Part of a small language model's weights.
Architecture: rotary positions, untied embeddings, a smear gate, learned residual scales, capped logits.
Training: a variant of Muon for these matrices, 7874 steps.
Each number is 500 + 25 x the weight over the matrix's rms, rounded and kept within 0 to 999. Layers, rows and columns count from 0. Numbers have three digits each.

# layer 3 MLP up, 384x96, rms 0.0878, rows 321-354, columns 0-95
480515490540468487501507548469482471496498499494501515451462481517506514513525495520532523534498523491539483535531498476502493541486507489498501521486516533544510498512476537533467459490475488495490477504531499503470498517484459502493509486486504490517448512501483495463468501510507530483
533510497525485491492480503507478507473452471484527468507460522481461534496523504501483452535502499485506476496491503489520526460494510458482520500490515513537527526510471481509487509500516474444522500507536474490475525556515505506522496486521511532493496481497497488458496516522500543536
513527494519427461490494468478511470496475478511511516508512495502532471465477478511474516513512520479493488457514532526507499513483515510479482529479515482487475503467501534550465455500505496550547512517542466534490518523480515517504522518544478459541500513515500486489505480470477517490
510495482531509510518474492484498504519462473517513492518531546520539508478467460548486482466480495493489449528505506483505467505518504484465498529508504537475473489477451508506523462510529480457535497509447517490477497487522502514469489493509481449506478465461493523484511495515527520493
467502526452510500482450519524565512502489473478473479538492500501486485509489465443526514522534500480455521541505504539515509470518528474496501536463521510535458478507543528458512497497509510446524464520474503516481516520477528541482500476475457496522512521553518498491514481495509506517
489551491452443496497493515533515512539534520503494483428478494494500494468500459469469476494499516443508533468521535484535474496494499486490501500508494499490481514487509508497530484443500474473514504465452418451478501485491490487533520514494531491466487518489525465507536495530518496471
536478504475506511461488495505465482506494504466502459528430506488498507522464521503517468497513476522533503499526459458493515494506512495497489513488481538447477494464458492502498496525508500507485486461460505535522490447503521496495495488506526517469461537501482469515511503529526466517
487503493488510536516510516450500468486449471521530516489490494469497553536480473484480481443480498530519475473509529511470465502493475500501481520506469516503506473519519505531504457460507514458455476546459520535474512501529515530478520511476492520524485469486483558462519487497528497519
521501472534513494480491476487504477471500500506543478478432482529480543554498498503533480476477454491536525494486461490479488472481497539501517504505532526525491521449466487509520447512484491515538486494478474492511506504546552502517496493481518471505496460490476475473487553458552478483
486507436490472478538515439511492477531452514541535531511479495521486514481475476494536482479494535510496495526484552492456511500485539557474528487471479517493485503547456483492464525514507496506500510512488538464508470486505514503549490480505517487466484495526529480468522478500486496507
485479498532535516518516512481515527501460429473495494520483465507520514525506488530484443463497502486525509499535496557477499526483490485516500500496516505536507502523518459499520475474484553480548470500464495502492460504522537485483456506547516513501526479498524493503523473505482483513
478529493499547503498480479499526489459513542461492520503472512498510483480504469542469485505491481470516485452531490498497479465492542546470474554495548482487508526472524499489498508536525494481498498488462502473562492509506463497508510482515503473501454537482482524479500502454448486511
503485532480462496552502523464514465490505475522498479508512505463487473490489539460494473506456542505483518472481509580462483484529493451489485480482460493507501466515517475439528497481563513478463512520503467499489485528559538495499509490585520527528507487499486464513516458541493476542
521509493471460515477525487511530486501480510532450501510503496493514496518479467467484464473547495512486518461488488461511502490490527498539546460467502514498511463536493494537488519541477483492527470559505506498552496533511494476509495511501511492511526528522492464508510520527467507477
482471487493479535496499515464466470453491508460486458488481501482490518505449537510465500530486511533504485509547470494547497519500484507516459456508467517466479450495469477502477511462478544489463510514504513540490488478509538464524524479489528498512476478499477471533478508491485530524
518468499507491530505481502549483479475533506450516534496460473502508524495485502465507527487471499520488485502522480535475487519485528485446473465552487501554543493477495511508513515520467493498483487507494489503485499520537469474516468463488485493500530518476522499521500495495507467499
442487509490467554504492512539523473466539476512553519504507472507490517488453450482474498538512508510522480517496527492490522489483498498490471471502496473472498477517491508533508501505491555481508499513505455474486552512457521503500503464505508489511505497512528498526466557472506541520
507467457518476510495424520525510454504482509503525525525505505501482496514511498505480510501511535512485482469491496480494493486568489513496482486540502507532508504507501511488503506493475481503501494539506500553514456512476496510523490522495536490533495503483480491483546500520460497487
461508523500462501526533508478486491436517491451546488489542479493523512486527508454528506517459556498548524490485517485529507515525515523500510511513518477473534520494515488518525524472524503490553489484490514522515524461496549504474486449531495476516503525503560495549498484519507497529
474507507549467476498514494519521508491505495468469469432556546500509456529495537526548489499508493501488538539450477477531496509504497494524476493455447525521451521495492489510462491493483461499512498508501507513495536445475517449519481538479491503510456573485499496517483495523482492474
520464502504528522482543473529497469530444479517498504466496487501497461523527455479534536490512511502527469493511531509477529513497536519467504528497473483468499502478488500491484500540537496498521505494504440519481464533509493532483513489493500531492493482491518471487530520516490541525
469543438524488550488552469513488502509498507502517455473517480442475499557490497529455497504482532490487495513509496476481518511547466510481493526493527488509477509490483475494523511483504535482508508511478547490467541525524501521524498542457495482474503501479532507443523496509517495518
469505486544476528530465477490451531492454502488487491540519537505490472517474543526508494501528487484478534519492493433516486526484477527494449529491507469509481533475467505492447524515486511446511537453490492522516487477498496499522465545474491510545515497423515512510465495496489479474
515497513495477504528498521526522490480503507470474456451500492454495528490477509539501519509477467504510511510468505521519490523488512515505501507497529477495481487510510518505468493478453464490526527522491553495509492499506495444455490454481483515453527461502517505506506537495504506512
493501542492541469501512489541517518490554508485492520513528529541524504501507499474426459480505507531512499483519426504511477484483517495466460508492473483511489510434465506489508545465487482506472494490495531494495506485521490527524504525493470458518511470489503481470508516513524461538
503510481466512498522493554528516480498516501544521479561515541522528465505546472508491526492508529503513510474497509477498466503423472500551489539450520499475466512482495510561487512522492508505521443533452539471475467491511474502536523494509498454504515489472472474508506496513499501467
525550497490483459522488471501482494540468509480532473551488481544509456502503560527491484522506517507543507528503511453539510502483506484451506492456465544512519515458476524507513474475482494482504499479521492509492529509523551467522487471513525463503480530448490497500529491469494494531
538488478482494557526498462456498483460481540476513501436528514508495517541501477520514481507545496468502468518473493502496517525498494549481499525482551537520493476507455505486496492513492482506488478473530471469518496491448491511517483507461494509500487515530482475454483488473516515544
494496479475506520515548512459492473476507480522535509504507511488508448517527505522502502520541508495491447520474489522481497566526506499461460502493500527486470480500491440478515546509480499478511537488510498457544534518483513533530468479536495510507497471514508489463475530559482459506
523467550510469479509501498518523461504539533466480471423531520494497461480500516500480488512469489495493522523505432483490549488512494497494514522448496480497499487504540535466520512532466491457494477506468556534493519531528523530475484507484468511516467492492443501495498470527517492546
554508523449534531494485509491514471497473527536519497477510469519498512520489497521509466479521543518465462478489482472522529488546464488451484460528475485477487517523506537502486535487487448501484510457525497519522503475483498493506518467462518490502482476516454525481482499546468513514
530463518500493489516527492472443485509498467484512542529505500478519454458482472475501467548490518503501520547489508454473468500521511533473450509528491523484486456488498523509497523506489506478517505512510493483481498469542493490500452515510520491540485482531528493505489477504451510496
508527482495511463447499552471500499514444505498488509537529467490484465490499518499486460476472520514506499456524483491505557505522511525495486529534493460526462501501528514503481524455494447495527484421488495563484479503526522587576521505442497498509460536506514539479505492518480490509
483481540551483463460490467514506512492511542468501487448464522486557475484515458506528490546485471496527500494482508516472459497467482494500542506512462503514449523477501474554496523485507478484512496505495504517511467483490529524487528515507503470504523482492473497501574500520545465463
# layer 3 MLP down (transposed), 384x96, rms 0.0878, rows 321-354, columns 0-95
527516477533480519464571524501476490504477498529532486510500529471548466563539477533524498515482489484472492501466533530498507517496505502487513485468536531495507486498465499476504485425480515473488516489521483516531526500497461499513498468515516522522490532497461509484501502499454518511
509476519501525481443489512499470470512508517510490460504526475532525521500473512486509504482475501496455500496538518517484509526535503466513500474449504484479524527486462534486462528452470490510496512524511500498526508545500524500490478503501517535519490501493513479506514467466461510483
537564525523496521525539511529466514524507490450513498492493539482502504462567525500535526490497508523515491462519484503525502495495488506511456500474510511502494469484500488535498504489517467521517521525530514514502501500527499473496495485539456467492524515494509488545523472452478526484
502525525470537513504474484543510510542489486526516505523548519535533493502474443479526469488513527514509448482504466506465449471494458481503508483523506504475450505481505513562472484476480477486438482541507480479465541497471490541483489478513470494526474474516487498518490477499517539503
493535483522510502516530470450542526529498491502546498469520544492478472521446538487530506442502490453533494519526534517520493492518522531513541464494497494493483531506495529470496516503441531488511541504516475505475502515485500516527478522484477530521497525512472471489544479518506499516
499505520474482473453505491525505542550550528487509471505533474477451510512529485491480503487491474495472541436535477518490529512478501540501492460505487473471449481526485506459526471489519498507505510499518458523518561496528499509492504507489461486549476476468464505522502526501534499473
527494508490544480488472496481520468518494475475516464507453519501521507512488508476478500490480467533505520481531505476482501456508533533463510461491509527472529492475519545485462513505528455516495553493494458533477481489490514522514492526483479512501513484487489502528567504487502501488
519540472497501487541468481505547457526479479502486540457538512464567518460499471461488481453506494500511488496513483494498481486488502495481502502511488533520544453489492472499488521491552482482466502532493529472497463477518481546510522488507490477527499501492497488499479473503553474490
484527530493570493484490529496497508493523482477527465448465508546489543547487514499494481490476482445501507512499441494510533465525541512513452510559496462488513507464490512484507458521491487488502458509509475504486448489534528529555507477457505502501466502482518442500538506487499514440
516519485511534479525475504534503543483514506514496499462468498521503481499514473437512520504517516512470479523484521508520452483520501525488532493526520556476491510500553484457508537496492486506552486503534507517494479539460493512533484495487538492516523519512474492534510498507521468524
491502501521533505517520508474548521558477479490487471533475465554473506536494489495523477437523484448539533457526480537476511488467505499512486502543458539512527491509499518517533484501535493505532487504487520474487469515502518493443458519565528508509486485497537515492512519490494500557
497530493488518454526477457484509514494521486519535507549489517497495523492466508490476483474493507472577540525502488526496518472484531515514447499492486459454498516512509492448494531518532532490494485488509465463498481497480481529490479532523519488499474493488504482451494486529463488539
498476455482508496468526551510484510481516497479518483484513490486493478450509541470527462509440548495481530471506496532497490511481497446552489513519474491496545513539535526475460539512515535500509520461503464492508440465498508507483447503516492489556477530499468480470534487503489490516
492501490479497506445495474484501480473481474469505479473506493481466530501463475539500472502478513441512479494502507523473511511541479499500482477495473504486487449496508491516478505457471483534515518548506465492495529470518500538496502524532488542544470544506516525498497482486528501483
545467480489538493491510479454482493523529501508509482520489513480505489530507511503483506545491531481524517502537509485498521563529486511472451501488471511508528465504489484490460515520502501457500462475507509528480507501512506433492513531431498481512478450464531503509493569471515450519
521500497541506467486509552477481492471498477498526482504540489486496569518479522522478528486477490500480467493501502521515512498465482483514506519478482500484520506490520498490432482513457492525483492523513486490484487503521488469505490494493509527545505529518471487497506531467503516509
515478540488508488485512534516461503503527520482516485503510482493517500513466511542457505476498474466556488526481522539488530492551524486485513517522511485516506496499489496504468499505467515480487538465476436528511497475526509548454463526469483523523484517508530512478488566479506459461
536516530520534463441507527464498476477485544498510486526509514521501503484533516503501546530533489531474506525514495492495519466518512489489493489507491489496536515489497486452500495534486482514470498518476496515511493500460508475497448491503523505483506487486548530500517495520477519512
532496534473542472476530530524502519511503512472493495543513525493519467477487462532489481462508501498485509506489518514559501537500482486465553483509513529535503524530491513462554473512461507484501492526464484456558486486523535489502505497506471431470509495484479529516495517499451532486
473537534573483470479526468496530472499499481477475495480558509522501490509495509549555454515506519498516508518440522482516503513549496532480493533484523497492490488498488500502469487511518531484487474527518485524480539449482455483501481457506513534506479538506490497505463510471526525539
496512504521508474470500526469506511477551498491522478531548541484512525477548505507476500490478473495480514479497472497500490498536495531534526485521489493502498528521496504488488525524435493543500507505532534522517515519475530483577451506506511517485486502461475474513498525529493518462
516496500559464508504506507510449484541511506526490446504476508470493479477526513520516485503520510490498528511469499474499479450538474499444543499488525492509463491500478521460535506518473513546549506491466530471464498512479488482545470493475461553505547492486490498494485473485437487510
453532533528511503490488421487488495537518535513496491498537498481510504497484497502520445498501493535458486516466515475531526501516464501501466551490507486539472547487480517480478509454482490513457490518534513502483487534468463541550480479540478504519498478500512513511528498516522513530
500494508517548495484496493481502526522498479524498507562492517540498465545495506504516509496535510528485491532523503493493460463489457473488468505497511479475478476471512517473532506501514499523468514512513499518534529471449445528525438466476503507564479490531506517519480457491534484452
462522503501568486508494508508486534492536499498503532534534536492523534462483519523480517452507484523479501468481504487494525494503495486502482484527444496455464488487504529482480514473489443530532486463521493439488490456510492473500468528501491492510529470502472440511479504480519529522
478497491496569505537485468516480478463458503498546456508556538511463450523529505511516467484519516483496530538459501517484472502504526460498502499515488458485515500501507529515517493524531477509474471480509539497506490431471480530532493507506479500525503530517482479471490462497500558490
505515535529495473482512496490539451573451532506493519536557455476522521549490503490469513536474496519458485527464521498498479496497502487499489497496489473478513550445474494448496508443501507508511510464510503476501459504491518460499492488515513519494496480522502495493496494468489463494
463512476498506543495513477491490488509506505438518466461511489472534520507475523478484489507548477522499528542506516492531493509477516496469478508495556497581469493494534509512497514525470488542486511483509498515508502495492465498477462496486507503470527547475438500511511510474505528519
503490466531484515477571510475520507492548490474527489501536546461509530494541475489495511510488501516490503451473499504499532515473526532515521527510507526543478454555543444510494488514509492511494547482514479496507515519490452538482473541568491554515493498515513486508457544521488511523
486511501480521488491495477498441533497491548456529490525494479517492527502473524522530507471482524474518495459456559492460481507519501450527500545524505479531499525499529517493499508505540521501486502528505481507482508562494523514481495506469498519512474499484485499439543489534474501525
533512460529472477504526471512480530468519479460515465492518504492512505489534498489524451519479456514529524475439524502472461549509490512516510523509492490547455530472486532511532501483526511474517477465492499489437512551524518525512499504516500497474528469487502481527507479478504508462
490468497513548484536556497475483489515499466495499495526482508488504483449478497480507469577523542512548528509507517469509512504512475484488488515510484506511535484459480479521526506471503517489534498493528538487546483497505532549497511492458485494499486493487485478488503484523461503480
528505484509551541481507489504475465460485450498491504468503484487516502508491484461435492539488437499502482433459524475533471491498529496511498484491556471450520518534458497514498531458516522524509475472490506536487489531518450500513481553493536517472522450484502531472443481502488478528
526481479512515567512464528494478508505448493521474518479508454467493533469497492494466510482501486529511496484503506529489471511479523472459480529534521521473503499481508478486552517581453486531482508478508537513517503529469520484504508499509521457509468486498497510503515478500504506511